Weights of a small transformer language model.
Architecture: LayerNorm before each block, rotary positions, no biases in attention or MLP.
Training: a variant of Adam for these matrices, 3679 steps.
Each number is 500 + 40 x the weight over the matrix's rms, rounded and kept within 0 to 999. Layers, rows and columns count from 0. Numbers have three digits each.

# layer 11 MLP up, 2688x448, rms 0.0423, rows 67-188, columns 224-279
485509578478476544528543465484503472573487471511520494562508538596540518505501500562472473497556493522469506535415544514521521536431487504516450643523523468479465529602
504534575524480523538495450497478548508482449466525397496521482512434425556518508479545468479572516499490493519541541497502517588433457521492541431496532484468359529591
498526495522491552509510504503481509472496499494488534469528543485532503495486521473546441503551457507531471496516481459497434520471536519422561436394401498473495517521
495510459474543445476513469526558542469458526467540506492533511531515547425490470496473517423455538563412442456534467541523529559532453490502461515534470545487439493577
495516478547495490488557497473490478513592545476480522525576535549472457514540450471452548492540479547529525524462466494471450440552464504463458531446503530508496476483
452348496449557598586394538508497458390506528533497519480491528521506441439525471519501436541508430481486559525547527495524490513438506524549481478534515562467497457543
485503491504539479530512487485546472529441537507532498564476555497511460444485505504496497476509531489529554493523485558501547476452455481469467519468597435523412512539
461490511509545542506522467514537487499464406458547438536487562490425517413432515476526462550530483492534548503473493484561502473401467522525497567487569486494463501512
465471489496492487424466475470508540421518435547481563517509504444488616429501521498452475527523508498537521538455508536557525439519443526431523501533471504534439516508
545495472520448496544530481481536490553519524575483454450515477470505480531512490490480458561480526499495506490554564596490498462530474539521491548468438473500466564441
448508464503595512527435485520536509455554470535563561473508510448419500412491506553481470494447487503446502445540473490483564473510470541520455510478523489510459459507
483560462540440486571526486465474476522533566523477519450534470530464453486466529498393446434498476478506520521512519519453524470488450520488494537451458468492511580465
512496514458461493489601492411558476513495437591468535509530447552529529499453517516496484503459445491493518531467604511518502565473523494620508558495478526551514522497
489501531483524480388518522468536443460513454512613583494480465538539499451517489568564483444552618524490474512552486521444450522522513560496509449441560526477485513600
524504469440500421470575464459506568487485488483513506542535441561460523561418458466556521547480500454541458442484448518569549525475516502471548527538483538475488605563
552437516553483486462425486486588518511463443510502610498585480610461519464520490541507555503570460427550513518508495496531498481505473490543483437454529560526564483499
425490472513501528503502482449609460525459540504472438463509469491490527472453496552543491558559495505475550550538526495528469480502471561464483479406462487527496604478
478446531496500521457513499523495421518459463512467566456516537550523526591472492538498531502543482558485485471473484522482523489521458473487471512428486507458465542467
490504547483549499468491447493506505496562477504528550518503483539474494481426489468528567600538500467470490548451483500527484479490520534468531492438466488522562558531
535463513536554474505454475470471467525479542522404460513440503504541565546502491505463577509561589534469486475515532495552508534500524522516517502462521494577427537420
494434508483592515483553472422517461507519521564508472500501509567472485439419541500517507497435470496497533464460484497564567421516455526541511473497540498555382462522
470538457559561513470527532482568513535517502567453519517558529484469459483451476519521500499486461494461528545455478463606477422507488552471530477474468509511508535488
475435538512498545464492535462509452477485498500480510535483509519526519534445521467530499471488502489509586455467573435565524552491515514489520450429519478486558529514
510504527523489561470494495484425509520537535495481483510529525546489465532500539485500496525607484511482541515522495514517522528427477499532542467480528533536477508486
513506447521491586456500552500540536525567437530506509498554504528569467503458474518438526543446412493464576517525530503610426556548486539500458492412453530466516562478
484454583492544534443521521512500494544534438563509477525532578470529510433462469556508457516527502527520544497528517551530497506499504453472494554547540531443485502518
508437520466529421488542520516449514502454508505500570509537553457505448531499518507478511523577497538480519506525587516546587595483451515486554503505574499476449469568
459381547467482481524552487454442515500521529492523451518522539497532478541533516512493521443504464452531518481556502559518539524501434502459509486440548537481480474519
595520509520505490491448537539537477535466512482456495407551552500475559539475487441466516504516562549526463547547509518511505428479495564524474518506453466460440503565
491399453493457473498528492510399456530443449545532571537526517482559536522450505516502462480538506450507535533520530507552526525474503507481494517549504495458422473489
554474447520443541470541463490532472540510515491538525555481542452512484480435506554444417561546511555468552527465506508451528536490433493517511510556488508492488487471
518444426553500505507557526442550512489416451468514593428508528480532454525532483501454477467476414467440514549508532530524452475465499459461539506474534508542471541458
503532530604490504527428484478468553485501525477484521461608510481459470524475476573502456475485487524474512519465569525551466506499450502518455444533420518491493467487
548509517523549471512448499500591513500532447560489456454526516547530508524486444532502467492546520502503501446437523455529493555505453476514491492480461496508522517477
602506497601490537456517518499537477513467511512479552466531542488533400526508497508513424496566552486558580494467496498417495530427420529538530475505492518459438496539
508546510515479584492514502501528537579586431449463528520509470548472488556511502521538498532480486434518554514523553460589483510451483519533515530501571529455486536526
552435483489521465486496477493462545516563513465521513447474515509502536501497542529467493443558526459471488543525486453509485532477399494474456449469556577564517535525
494549438499519517488545512517491503524547511562522495500572468484575523576468510537472461591544548555473500514515528549464547596501524498562561504507453514536532526523
500443562507508548496529463457504481474585462503557552537596497554581567520517480511541444535546521480458524478428555530598450523536499510382573555529465485504544548471
466571482485449511522496517485394450462510498552474457495546441530514539504445496426538561485452424538511524501490497548542514524471512516492540539557430495535501490520
405527476498581489497512513521442538522490540510515486537485519517485511451472517449515514457531487516473585544556508530522502467461448495410551482472486486494473530532
496515550536483452434492480477461481447464539462539482469453490471524481474517525541547470472475516447473534506494508524528537576527450527388511539513428548469541463490
496523508518514520529512440488470523454561508450502502434551510522509485547547476546435600465511460473525531571470481513569567532523475531483519526514528536525494491506
593505450506466429464502514528499528518481557483572462475550418508505537539477473521483504501558499467445486550499538488497490452462470499480526499517487557529603447461
628492476468507495484524478460468570460536547505489581493580400505482466457475461551610479506439531515499498499507574500530490545421478571567546508492463489589528487463
509476510463470528464540508405476462503485568565530570435488451509456469488399424600536559544488394406451514546535460638565465516529464540505612564527422552624440526558
450442551470518522499503456508495468512482525493505444526474513554556536478526462513506546454530465549447520503514536496535484479478476504507465467465466525511455513464
468614451504506638511498523486531549543540482489464585481525477577469587419475521545482569476420553481392453493500534632503537466457454483546486542521492514624452477559
532481485543417438424565526479492433485446463500506521452538412504551408513547421470496516526525413474453468569480511512468393474457434605499548465535469488532409500448
485551535524547463471499532517533486514533515502509629405491585490468475459508520477513499530458498501487440498593496494548497511429543502491500487499571478517562519523
497509484470453469455552494511500430525497526498538429485464505464518591501486443457415505529516579513443531549429471447545506437522515505504469520464476505432501545524
522449515474512500465531487514493496539564541568543541440563562468557465555536526492446495418443559513524551560461483547484511448529589555503489614510530529433470552531
499493465486471517495483452472429551489463507554621450455539480426410533518442470522450505532541544508476489508477583488487485449485472544498466439417519484573506573522
557515528520451430552509484255461523492479493483499473507506437497509482488397417491505492495549534550492471507443507500493504519447522751530488544554581459493571469473
493495476503541534448500460529511547523387504560487491495504465519466473543466525475491485514565573532519543481553463609560496491483501487574434519473538483518424504519
490408451562566609488489488511479429473445494453531495482564527581503484494451494541491441425507510436404606515521501488511479587424504487498524465452494554453518552483
604505510487566493476558462414484466507461503549509492479503466471590486547409479582466443509522567492464504551443536491481471477519490664550529526536550470500482486501
487439491483497516467534458531539499474484528532479522558522479439561516573421524447428461465578502481544505470533480552500520507515534480448529519428517506557557484523
501528505499476484481504569515502548506521558562465468549555493618496497507512499554495497502519515542502499543511487518513476497479460462559499551518514523496464544512
505464442477526538479491546448499525516491501442493446495472513512483487533520414543470490475558460486498525535531481582494513534445492571460529565489448528545505499488
515486496478476499435466517494518494453513529543443534493564546550537474530432376525490550492445491468440512469554547526517398436554499518538556496460421536510511498542
510497514481491456476556559502487490541487559531500443456495544550524520580477501485505521558464565575407468570502522537503467496474508482573611529494556566505509529513
507496514525448517498499530472526501550508540491450512581538553486478475492508432487521476506580534514570518534387449583505443564518367550497469599549486489579442458518
473513474503555492501483507510542504505496444490490531515448566557460506500515520568484484453453456491446449493490488484469443453463472518478508461538523541468457498466
519441508578525518520525486509532483492424492559468473483454516426497465558491479505500494433544483461492475473465485550473556539463471511591483449529488507516509513558
537474455468495505502484526461541401556480530547505522450456560526568537437456533498488551481480529516467550510507479544492461428537499484520541475513485598475458490508
456472461533544513470507528487519489472482472511472463508450477542613494480486466489575515473515459493492549463478524531582524485425495533413494518492440469548537485549
511497521539537546425530521486537553519493510467480523526466551481474494502487468477554514503570503502484478510489566552480513557432519515545501525520505467475482524539
510466426511489523484529476453576401537518456501495558550500559521410525504563540558490511538584480497465537575552480523486475537491485497490496510504429567511546526487
480575497506489596476482513494558451441429445513515458483487536523501506505508510519596406493502415506563563425522564522502500499489510528475576575508447431459514446541
527444511472536500472514445479431524465447501518497509497529519486511477511485515488482552498483491510527498480507579539550511524480503641462510507490497485510493501524
583531459510572475467536463429418506535510473496527496424552507501458490488430472513491453494507511496481533469510510494518513513514447551468498430473528459555521471488
473447530525506398541523484463538509501518556474493534496444490496504432576522423450422543486443468378458585531487462481503536543467530593485502445468454552467486566513
488425497583493502506483480573560402485478448494497546586440466505516497501488456519567487504465473393461503510499541523514512472506525498493540560483471570483506549446
574527434544516457462589521524518509496412521474499466419593506483497500505475485523494472512493527561450474493487506604513478423513494492469526451455562539511517546467
510431514434455498483486474522500517495481504523441543480463535609515490467463444539495448522527529523478578577510531535603568473489518511460542612501435502478456535469
514473461542492480512535460553501471510506520492435496498503501511514494480558506516534419539439562470543501491471497493467438563472489530502498529497513446513565547424
540526435490504491544496430489496501481576514468515525490477471527490505569473574527543425422529516537440488507524490497514531559499472509511427489500562541489486502562
541417597477497472539453555469599470473560479599572471510506594481509505521457486536537457473494435444529447528392459501497562504431415579504512519541545563511379503560
467513532529515545484462510520481409495503481531497464442501481461587493515460557510481443489527526495512486484501460467496485468501459506529482462489547509469515530511
519504565516480518492518515527507617565483477464533554557546409540450489587447503468619502520457515464435526481571525463501480547513556462530515453457526457420564528657
531520530451567570471452484500582499474475515470535522482517515453497508527511502521456545531590489445566499502502444492523492548431422495512463493462472537502398523532
442528482475538503531498449474487439491479471490466536501599471475492458460563489498484484525532499478455503518440530468579522479509434496481510492500471487539446450548
600519471502514546507461483500530539541532480483570498478584525578471485495514500577499479513489528484514549484510479497620522542473455485511473498556504471450534439565
479463538565481486444480513556484463512452458543536526523489512495507419511506544505429472457449447520486510497536522497490547553485453485520538469459478509444430474491
488454548483535511516473506501505446490492486483567534589501453507529549510527494456462498598525552430493549594486533487525565425476414550531553413529527523460471536553
531475465514519493499545522516495512502529524517494508493515515518514533491465478522504494532534499481461540536510495530507515519479446511504505510505547502523481537534
472484467471543528481531510478514501481462497569493441476482564489507552513491527563507507504507470524444464501507470533515476503507520497497507482486543499507496530482
465462504520498576593438549468552496484338375474555510524414490534564469434483508652517500486460426434474556542553537410486539516433479466464585549571497504422510548531
462524509516577516473552485516512508475509501600517507444477482528477485493480503526492538514477461441432463459499500497502419447571512499501584508409538440420490556542
478511532468441519480520483487515469501467527560608499474491519454521425471499530553473457491511478487452527509463510495475502461461483497517518498500465547479486550479
483491553483468544526540468506512495522515533478472549483574496507453450536508495480533475483480481465434494508549465514516542477489461472557527526435495459412479503579
460599575496460570541520504486501493553457479515491476474452470525498471537481515537486534489454499526432427496513542471514497545407448506480499565455580443482453515472
504545480428521518471535531445502515612530602467518530459600608491435445535538459472470558533480497524462575464486538529551529484474465559546438457481448466524459603597
554489559615485480525521511459499499476521533509534528534552503443536515535563486466513502570584494526508514468492564488547528511399521582496512565468493484488513494558
550554459534506629519479510478394477545495471496461536510511528611484500488509522621476511522399493545517557504497498541442449493517499479444568540503466480507523508486
517468490476529461489513521522534492506475526489479521450502545519527477515447486496491457526513500494478538533492542522497480476498467464489505556435514520490500516557
454470483413530418496429557510578542466581482577517526486483550532465515493484463599509493489474451559442511460547478562510502534542503500485594498502451564523433544585
477485450550490505499552478424474438525552477500582509467536543521507502486482476503452573471454498507486555538550493530516530504496469466487498541509513445450513514529
602526491484526464502508467530477496492531521603493483476577450483500432452539463445512511473504503428437515484439519487457478492481485497500479452440494566537454535525
529469510429529498402479475494536530469505444481540446566533542496501550464614453508544468526539522508501603534434482522605449537442452509471479584525507532546542460535
536466480520477504512528489516467456518512544449485606552431502515517524517496499559482594515495599490525487539514445530478499504512445453486555594495486520455505468487
546515461454562471555564509502522541519514467537424483466477500601480544522439517458510511505501462492575566520503540509521547437508476507486506531509509547545460519542
479460458490532495500469429512538400535458544491486494542539494472509477455516501565465509499479465526509483446520505537547488509574445484519523504518467579571437527501
483486546564497454456546454510419538493592529499547536427517521515473452517498471427530496497476476459485512531534518507524540439511508547534489453518559512482441546555
443501531543489495489510497526557547504506510514455543502460484480421549524515469479494491588569490491463528490521457501582499561429479515533507556477520508510571555419
515530479456431446448509452437478549490497522494471499523532512536466579529478422541482438493462486503483538536516492447507446532513503537465535459478508460452529526519
512445481485491518517452520532477475474510555413485558465488480494504524535445487483500522471557451441575531575579492501504527511550488524500558513472493475521500466539
532526519564482493509551476504548523567601572492569508529442475505547558462594470497539570554472527532489520531576553502573580482479511559466544535403478490521556447492
494501536466495540380495462452455523526503510522547504555517567542488576395461441561573482518533496511470493546465509465587482555453527500428548534463502560578529513544
474526518495493444420521535484525517587459471516490522490467551517515472481555554570434436497535477467465510551477523486474467515466512535454573521526544450522509432497
465536475540480441509480474517442519460503591521533488453546535622506455434524477573518442514521506557537512554564599558466418450497454527534495440504535445541520526598
580481533575452504506513497528537438543442525542585493488450467532481472539519505464544497530555477509502541510552543525531566448472552491484543517481521515471512522571
456508471496536505495566449548553514464518461552461529423556522499489491536518536548463551504471492517459489532462490549497524496500487512454508522551511509511499481488
478548549580459498430515452468446474503450518508487513472490496590574554541461461568575485431448477519445479533473508563479495529475450488445538493461428520560506490459
498452508509572499525532453532585511494510411564521480546533537453496455497513501575527404474478459569455496519530455536549495517530515461514523601538503556446513524485
482460575504481448476571543465491470563541553505559465543478495505524514488531467431494547565549515477462504571508512502451577531458458510479601415430523501502446476557
583475523410576602514447499537431522559522586530482453496538494576544536487501468477507519559595515484530552508517473523510507524447481471491522513494506546485480494449
486547541524448498449571508483445461542517519560496547458503488523479493523551466586475474506461514460528507503493551445540540542509469497553533512499448444490529513541
466506403436475499516586506480426430522494507515556520527543544453461512595561458531514481529428536542475527513466493582487470555469509508494540507491430514547559523568
496468542576503480466601501471528492532522543467559533484504491500482473415527476459480592511551542510500523563532504502499481507416436513513504559477570552435496423542
517487515523483485554446508487443484532471517537533509464595552561548469480569529566530494529508487481560514551438462515588449563546476512560504573510563526572510515559
# layer 11 MLP down (transposed), 2688x448, rms 0.0355, rows 67-188, columns 224-279
489498506527499464535433556534512477499503473461442519509493398438475487481456465473528464474485521508507537576513468501489510470504495492454497503546496560503493548478
462412511448508415440445582551565477487488559481483549459445501528498512523459544467538476563437495515525520506578480531512562442498604514537447500500432493574633523444
526475393524494502539520630466538522516495547538540468507536533399516499472579405569523532484526550520553546507510593442506550459416529378409521454553407508433477534468
526525544530421540523509604522454544516483515541507513501475524499521527554565496480470517544570509473507495501450546507479492472513563469523529529492524499527500518483
492485491508458541486498460562436501479468496523452505565464477465514565483418526476499548518477489487430442451555532521507481526538516500500555527499539455466522549537
493466501471471499497506501590541477511494473485513549534549486475523585567455553501435528462559540499472403562549470442526541487512487500509526576520497492484493547523
560482521491447541427545503503545537491522503462475492498455475494547483495444432510551559532482463585517477543460602520497556474508485488514526523473494575463554588497
481535470474466450546482513544509457449487546495461565502522514506513495463523510517491459549467423470530450534471501490506447555548505504508516475461531463457581488495
481494539540434474518500544463390506497526532450477476425527493494544470528477460505516561450503537503539482447499532528438384553508465457516399530498462509557499511521
468555585552561497523439479521522575542525446459506547493524512570468529437421510493509497486519486464508508537467518437548468557468484451466518539504542463494499550492
515444561463420552534593515503452511531441456504497447516498498574536519582517509521443471498555445509458517549596477496607477458447560486454506461492479530420576535508
455466550453540484485502449490556498517456497450502461484446534531473515465563508497539498551530479549483472486409529488570476524557512485513517538503529527458444456502
502519505527463507535486469490446475524402552520506487518429493484530461488555472513549548503531518503426508404449469519513522430543487535435522493483526469454512537492
505472500516506553584534495491448451485490512405446465459526488486552537558480504465425489492483476512553472444500513499534478536488544531502481489502516449501470494485
464456507525513559539512534536499491500545522556466537523474461499507548449506503456476518526460511484556487486561540539502544473495478431478501504459472479446511485470
446567493438448469498546488519510557496491527427458519517445539408571495474445478472527521467442511462454455517475512508509512502592451530489458536510487379561449524555
496513545526499535523450587515414483511552476528464526552476540584527459539508547467453506498496528472553512513480458516499463465468497434490537478561559514555502527533
500520496498515455526515505539532506474489512537491467521507483512460497516539522502509474517465503503536502519544527501467541506454562558485530462573508504509517464496
514456522469473539501436364532484508552518456538527502568477433418459489476446538520528491500554461529525502455410503513445496576422548507477498504516491558496594458450
509501556551502510495450502441500526461488469567475473486444451515519530463534475514456488495525492497480497534470425464523510478482546535510544489501479493457535508470
523544467568459490543453586522502518538469482455514523517496491497518502527494530500484465553542533493517479510487506513445503552486526529495466523478478462442540549508
462559527517470454585471508440491511470486479492479504482532458487585503456467466452508469449471413512560473444456558491490492513513517491507474460553490608506490605491
518499503471513470600531579503499453506489512468463451530473519510500510485518485525568450509540405512478497493537468561517475491484511536494522516532484497514519526444
473538547482462486408484501500514484541458529503457517514494524511535507445469516473477497472496502510523522468458470477422519497511476482502492512517481472459516501552
508460441452577449560525527484536475491508532528496491497508515557506530482551453643468521520618493484533545503473535496432508431475532386490493491485496588555556466511
472540506508505504540460516529438488473552549472460448503484478531492514490522536454552547512480481536523458493485516500513419537460501525509489531436482502455484474495
507555473527457504496468498469511495487562465531460443471452487575496497489443544523515494490495442503505475474490498482514414509493500505526493466498528523492540493462
475513557525513486508489542499486458508492528487478507489551529536491527477487485495500534500527522556497456480442520521502509477492502493482539484529504539502502490460
499448490544473473560479583462577477437604488510425528570452499496532461460535465540526534490463516444493528460535551479483455502531491523509572426461488537459525522508
550525491463543529473466496532463518533531494487497500508505518538486456501539515606461493516426489484487515490499501588531463456516517540526556439529494485572513471509
475478518456523487482511515526519552446453463502516489584513396483454466470476492445536500415455531468513454464559506535576509525486512511456525469496477444506429491513
489606488472486545546449534560406467520517523421482580513478574503526509465471467484524540484488501416471432471537443469467502550463443508533518526530502482474482483493
468456525506465520505535494462519473541488493534445473540440509465505516392550540501520487491436493500566463448472469488471488481463450477475550495485533541477468453499
462454556506530511512486498497525509569519471538535475491465513508471465491575529465448503538483437459461495481499523466467498469445502473483421454536491490427522536469
452531510519519510492483511473463448463464467491514477498487531577547532519551548497487513463492518495476472517576536524534495541599534501474465514469415454498465481484
470526480558432478473512502555492480479414544529508548420554474418526526428505578436508618420480533479569480429528522537425505494581516519532478464500421504509542505472
510430454504501462480518469520529470575539488485539522518531481520443466454489542491517519548485455491472482518493569465533475516530461495466571502453414466443500551479
436429475489447471546513547497539461439529541474482504445492551531504501472484494414466462510443498448488488521437547494561493438525452543516467490535474461462501490495
457527454471439538546431474513434549510513524502477525515437512505527508431572527504471480479438481472562526565528493500460594429437506546560416443540517553516482495491
544522540544528502418509538492516491535467455455508548552473459523427478439500536457527547438494510511485526429517498529443529527522532546501528526478566486516510467535
547477519471471481561542497524473492508485471516497497485495533505474495494506563512492497487499542486509451500424491485524507567527534486501444590521460436511476487497
522509447513484499531507583526442460560556506468522502535489493560475542543521512453481534436556483494515508546539535481460496520512486503569514381468502477533474540491
503454484456496547453480572453545467478451527469540448518447468486453496515472427523486577476501475535520477539533467428443460593507509529527572482455457449486420514518
454439534516449472492515497484518518472473440560556505458499491553476494499537431546484488489555505504465443497481533499505479562493515528505474549486500488492439461479
516479497432463543521441531532427513483435511519510508465442426521521497502512507464484509455467581518505455557570593519510478483512559554516508501517438524534563520464
447451533525378496450524518485475475502425611451488538504470425550537464432418504560579550436436419491553553515507508477576560446509385431478492515606455567538417454523
501491494477526520484539541437534517479486547494482513512497482482504497505474466468471460437448528515486557500546543549546476474539506523527568518490547543441516488454
426525474427494564522456563488546554500482502507509523552487554401522494543470565448465559491509456447503514498541483476495577522566514498550527559474502531398469534482
483531462446567557550457450468457493462519565538541578526392503417505568497510482448484503492529518484481463469538486500518597485485528537517548581487479522485486464481
507455496508486497507485557501549425530528415495530535527461504532566545518516587465525505449519521489529502519519494502550479529545470509487517530508463510529487491557
508483524474507420478524480497437535451518521467522514502502499493546497537543583489491486523460503444497510485555541524525473473492534472507508492503507491604507494447
470506516501478541532469525561488541504464538517440464507487492534473513499469468481505495444528515420475469476515520435470516527482477460419565434508447470479484534557
514486521484462531523551529461518457490527589435473532447504532473473550542432517488447463488508524429526511628505464501474489395514485588524458545541500520503546473553
425420454519556580490530491665555425535516569505485558505458537487489524535586574457511572507485444468441544478547522488486474443579468348454531486453408575461466538523
492446567525480504543478554513463453445524541499521558514470560408545458432553454487525550487466422467473538519467567452451530540494549586493455414571449508489508522520
454498542461476485496480529506549483448535487534437567496555508540531469538528509463504469442536500500533468552565490505515487564452492535471476537493521468542510486511
421482462600536515467464525492565470527472532491492538507479588511484492542519526439550560544491467515545514466521442495564508464591499472516527522437482450471484434518
528519483523502478505485578492555522551528488529514493482499477522492473480512514476527524532427530451510478495452537512494472532535491527566479491521526500475480504522
488498499474528508464512526445510499494510459426509526460485524475525483519511552470531536489502509542520520525519460489483542464508586495462531508472504472443483468499
491527574457504510405532433508480491485510535463479608528505550508553549500481557429451539542527459497507484428448543451524478399516545464555467485545451532479385507486
521458514441538482552553407425509464540574572575481498495573479516490549505464385547576445528496439495480604504430579548467399537531600450561538448530441544541502541622
531498483449449516478466461552458564422479425522474543531454476412529515511446512463484535535469444484551452464528485476437483589517546517480510495450473529477586579469
501507428550560507504484598494550463435546436483584574498411500512462529515512454578542450499534490526513512564537433475443542431455482540568537420452616511428556506528
502484484527517449546492515568504488557479522500478516508451482507489483522463497485522525551518441514557565529570524502505585540546514484517506463499430492490470456470
502512454494417422499502549508484449563518501448484466524453489517550569506498460436435448509530553470525481516452502495484480493536482521453513551525537510450548585495
479479485469525515457584547533525555454496565439530495506485452504501448519585461501547521475552436448516558539457500481520529427476498525532527511494477452535546505462
574472451480426490574566481516453447600485565571530514547525481472513432579580465480484449581489505583555495550441507533476522449559522470591528435494580495489452451483
571475493443473516458445476509518543454484449515514456505465482557454518487545515535468468527430440481454511561488465477503500484541469518447475506545509498455516463547
512538619480482499485513472481463492510511535509500553478445505513584542453510508472418462480513554495537517523501556515457507507506485501505453489551526503459525487493
553499429450441438518513503502455581507476508514481559500522499501485521507424477473502485546490532513461470547498469630485558492451473479523547535516537523510490517500
401418561488551509474487518559516470504468505512458499549541485503500545511468518489542543450487473528506455457537553507464523462487498525496477490491467488542549558513
451487484402472561475442471618530462563485549564518464532518466441425567496527458458448513559432474444448491508496495549474477491447558582569488539493476530438482501520
514504441511427535460464522519510481485478517521440535461498477466538471455495586469525503486599479502558461534487525509391469546531508477531493515475505439469497520489
513539502470433521513532583485464564554458545511550536528531524520530497516472557435475536443530481493543550445533515473524493510499466447474500457460569517497475523490
541480544483504414465423467467494448467548441477545474510529535581493482554507489537525464533453423479433604514490537481478554494505591551515507418480577484493532569512
481504494560576500514454497520510490525432568489522556548452521523546557524448466575424574551447561556504453454504477499540552381513546459547525442565479506491451466502
422474512503459465534485520448510530468508469433543502535440532469531501486510493461481490502545527512554503500505485526510547468505518502519527490484488511520505507534
482558523496463503486502489509502455504464582526501486501611576529454480517467510487557546500478477482549494477491516610457552498555442532474535438431441519525440530436
534573490544467476455491489428524477521474520507467462457469468608527472465478498472570440534529489555490453550516497504556502524484557453506429518516462507489560498455
521475504486443486525479595486508557451538489467529551462539518474462485551518451454491474493535537513471455529471484492546518473485553502480484496468497415540507477517
417501480495527550634562528528501568403506523489474513422454556486506548463494541456487538515471486554513455479485488517487550492464454558514514469544521557486508554455
531496455522548435515512594536531451497450466507456561491437468543577477524527559520493446447502520486648496470550409448457471391522435503473489510541450479514419537500
545527503525428497494530512516500557566582448497540502535494485544492461534505452479467527498486498495508474568446413516455517442493510552520484530491496495443506504428
502499498481477547478556485455490491508459522526444525532489478572506484477443477437530499469480478460519493467485520543458467482494527495487480468467456513486549522489
498524544522465492536454545497524535512494483553360461508559430520506540453566447474556497461573506461521515490537519379479505435486477503480548449517487582521450552503
510515545506521571524484499545464520529498501483465457474498459583474493463460480548553485431465469528496471463452521464474420538552509541539516563485547440562506467535
506459468499558520500523588482499505535535529578529513489543563565525492509510417551540537551574511493462564554513533538555495503439442516491523491461523567519471534544
455466454464477487518494522477525461533545529462452570500509503466499511521499520453440475499462514472530547475560546494524537509514503493514490550538499525510511502498
564486495487554423463500415542525525500539569488444506504610577473563472603530447417490565443506524480526416499467399562425428544519477467558459515433519539644528540426
489494378473502490534563496463474462513464497446518561477475511509499546502486484488494524504492497503477532543506555463548548446444553441511494497483477510501512500522
473543520488487534525518493510537505474534510416509540518497498521516542496504494451455482542506526531461460457534491503517465445520467510490494483531497484507497472486
525458510552508472523495487464492482533466503532527458486471508553568547469508490506453505489529514527479532533457540498460497485474524457473431490521464466525532525457
516514536498536464509470538457511457518480477459574547473474564504468530410474468469550530520492523521503475465507497416496499495509545540549427497468496463505553454544
507527533529500475496495509464468509476512584469483574508521516567494504436479420497498578498466519457474464526533439455545440527515550523552486469439552492569471556521
502518462463508517457411519498522537506501495549416498509520478537531589410563506518517505475438513521496509463497576547525438532547471457430427542529464499494519599471
513538558409436490511526504517539547495447463476480505495517503427478524488556474421454429499539495450494477549551538518540474463486509529510445388412566445501495495503
464494524506432452473490510515517489473488518529468513515485520432532485491541518492465498487548545514506437475527451489513527528577546515538419463526479475478509492411
503414504505567464557485462516525410456582496505553528540448474520510455511495536558482547496524518514486479488474499474451594468552409334486508463512486563567497535485
567536512478449571454533500528522510503492534528447566460485458507496526517504539403519432490470552428530481534526459494457422454443491488518543438517504470475433516451
528517501455475522534466513490522498477495457509514517491468529512526533506471510540519499526460492565496494504505510518517528476551533498527472548514433533429509520498
523434463570383440522439585562479481530522482420465543466524558539553458530483460401475491553542494483474538496538563476443487505453553413457550477471518426523510535455
489528559497495500465484457475519497495486444561515427536538538462443474452506487473505416482538436496438464470500490419536464486460577512470464463483523493495499496495
454434539529467527454515418471484469507519571530544579514482483499535466463545455484469504500483503422423613536506481411553464475509539499513470457462500508484477478471
535543454575446491464504537450493536494489537508511490506513542503516494575522537452419473531559518456452488520543532467458528519485590471544506459478550436456529540475
504517500572427498507481561534482466471471425457540497512507465494558442483446488512566534518547505549554518523452501503453495462494405495453520548524496443525490470515
434535447465518518452501510556505484524601531534480493480489503508616451488510485467560484420480559388548474469434528518514430430591506420525618478499452538512454490556
514509481456483497536491526540490487516465497448552498523458439506512441497536540541478597510494522512534520488474545511466559518512506495555557536437450591487538547490
511513496544513503477506464476557514548547506581538499521510479447524437460537540481481447471468534588481498405386478517550458473447490466526458457521493529438512551470
449501439537457428548465490555557456515437567559432524578512511481453511511614461505532523460527545430482523475523600461514504521521539525548471506436553461450590495509
515418567396509570556551551555517493463494537520449518548480459535494522481527492485453537489411471525460545423412466553524533513475478399549511514507503521412442457491
546467474498580507558482413485582515509519492474513544438553448440464537547498506471554490479512548548529469445530469494469528428556464493482501499521425513512490535500
489432523505542471476546584491531474474534465472548532549397486502605488530528510448527561553544498444539525473547476469501476509511511455454581424497498621449469460585
518461423513453518430431468483532547467513553481446473504531505591530480545519546539488507503488448492535485578532490527502479510558425541528570487485506479566472532560
514461557490457504473510510506495484475519463478456490519526488517455520510494493493528490561474544515524505531492528550525510504514548512559520482469475507525544493437
448478468521477495531505532470539531502549536519451469469533459449458459538503533506448540547448564558493430546457517573471415569479513510516487480464601511525487506481
485494522524454457473474561541432513518485551486456567463562428509522543520530504462467520525526515516542519559429503516490521450511477520505520469496431524599501462508
468477453478499554492419575508475547486560502545424507529483477546465510498542503469538492526468498522475474534519514527469497534490554587485530506494503513519548589501
475519501463483493509503541536473511501471488474436502530459439545507464442518495488512529504493508482510501484494509511481472471529557467442487537449519444507506524456
518453468571528483497528577515547495435457505475504492551494544484541484525451484509573531521529477583504519471507408593502460488520374412504511583476449552565485518507
482546513471447463458423506497549482463502496583437466520482449490436463498444486512538448559534517522487505471373494482512540564567540510488546504457436486442565582456
516443488400464447554432530524461486461435505522449456530460535525446534513507534494525515476522511478488527426464468513515473502542523495486466507540481464506521545498
501495577508455487570525562559536593438500521402473467502484548453496441474565568530540496469430536611550481478536497514449473528459434429473481445493475597594491525534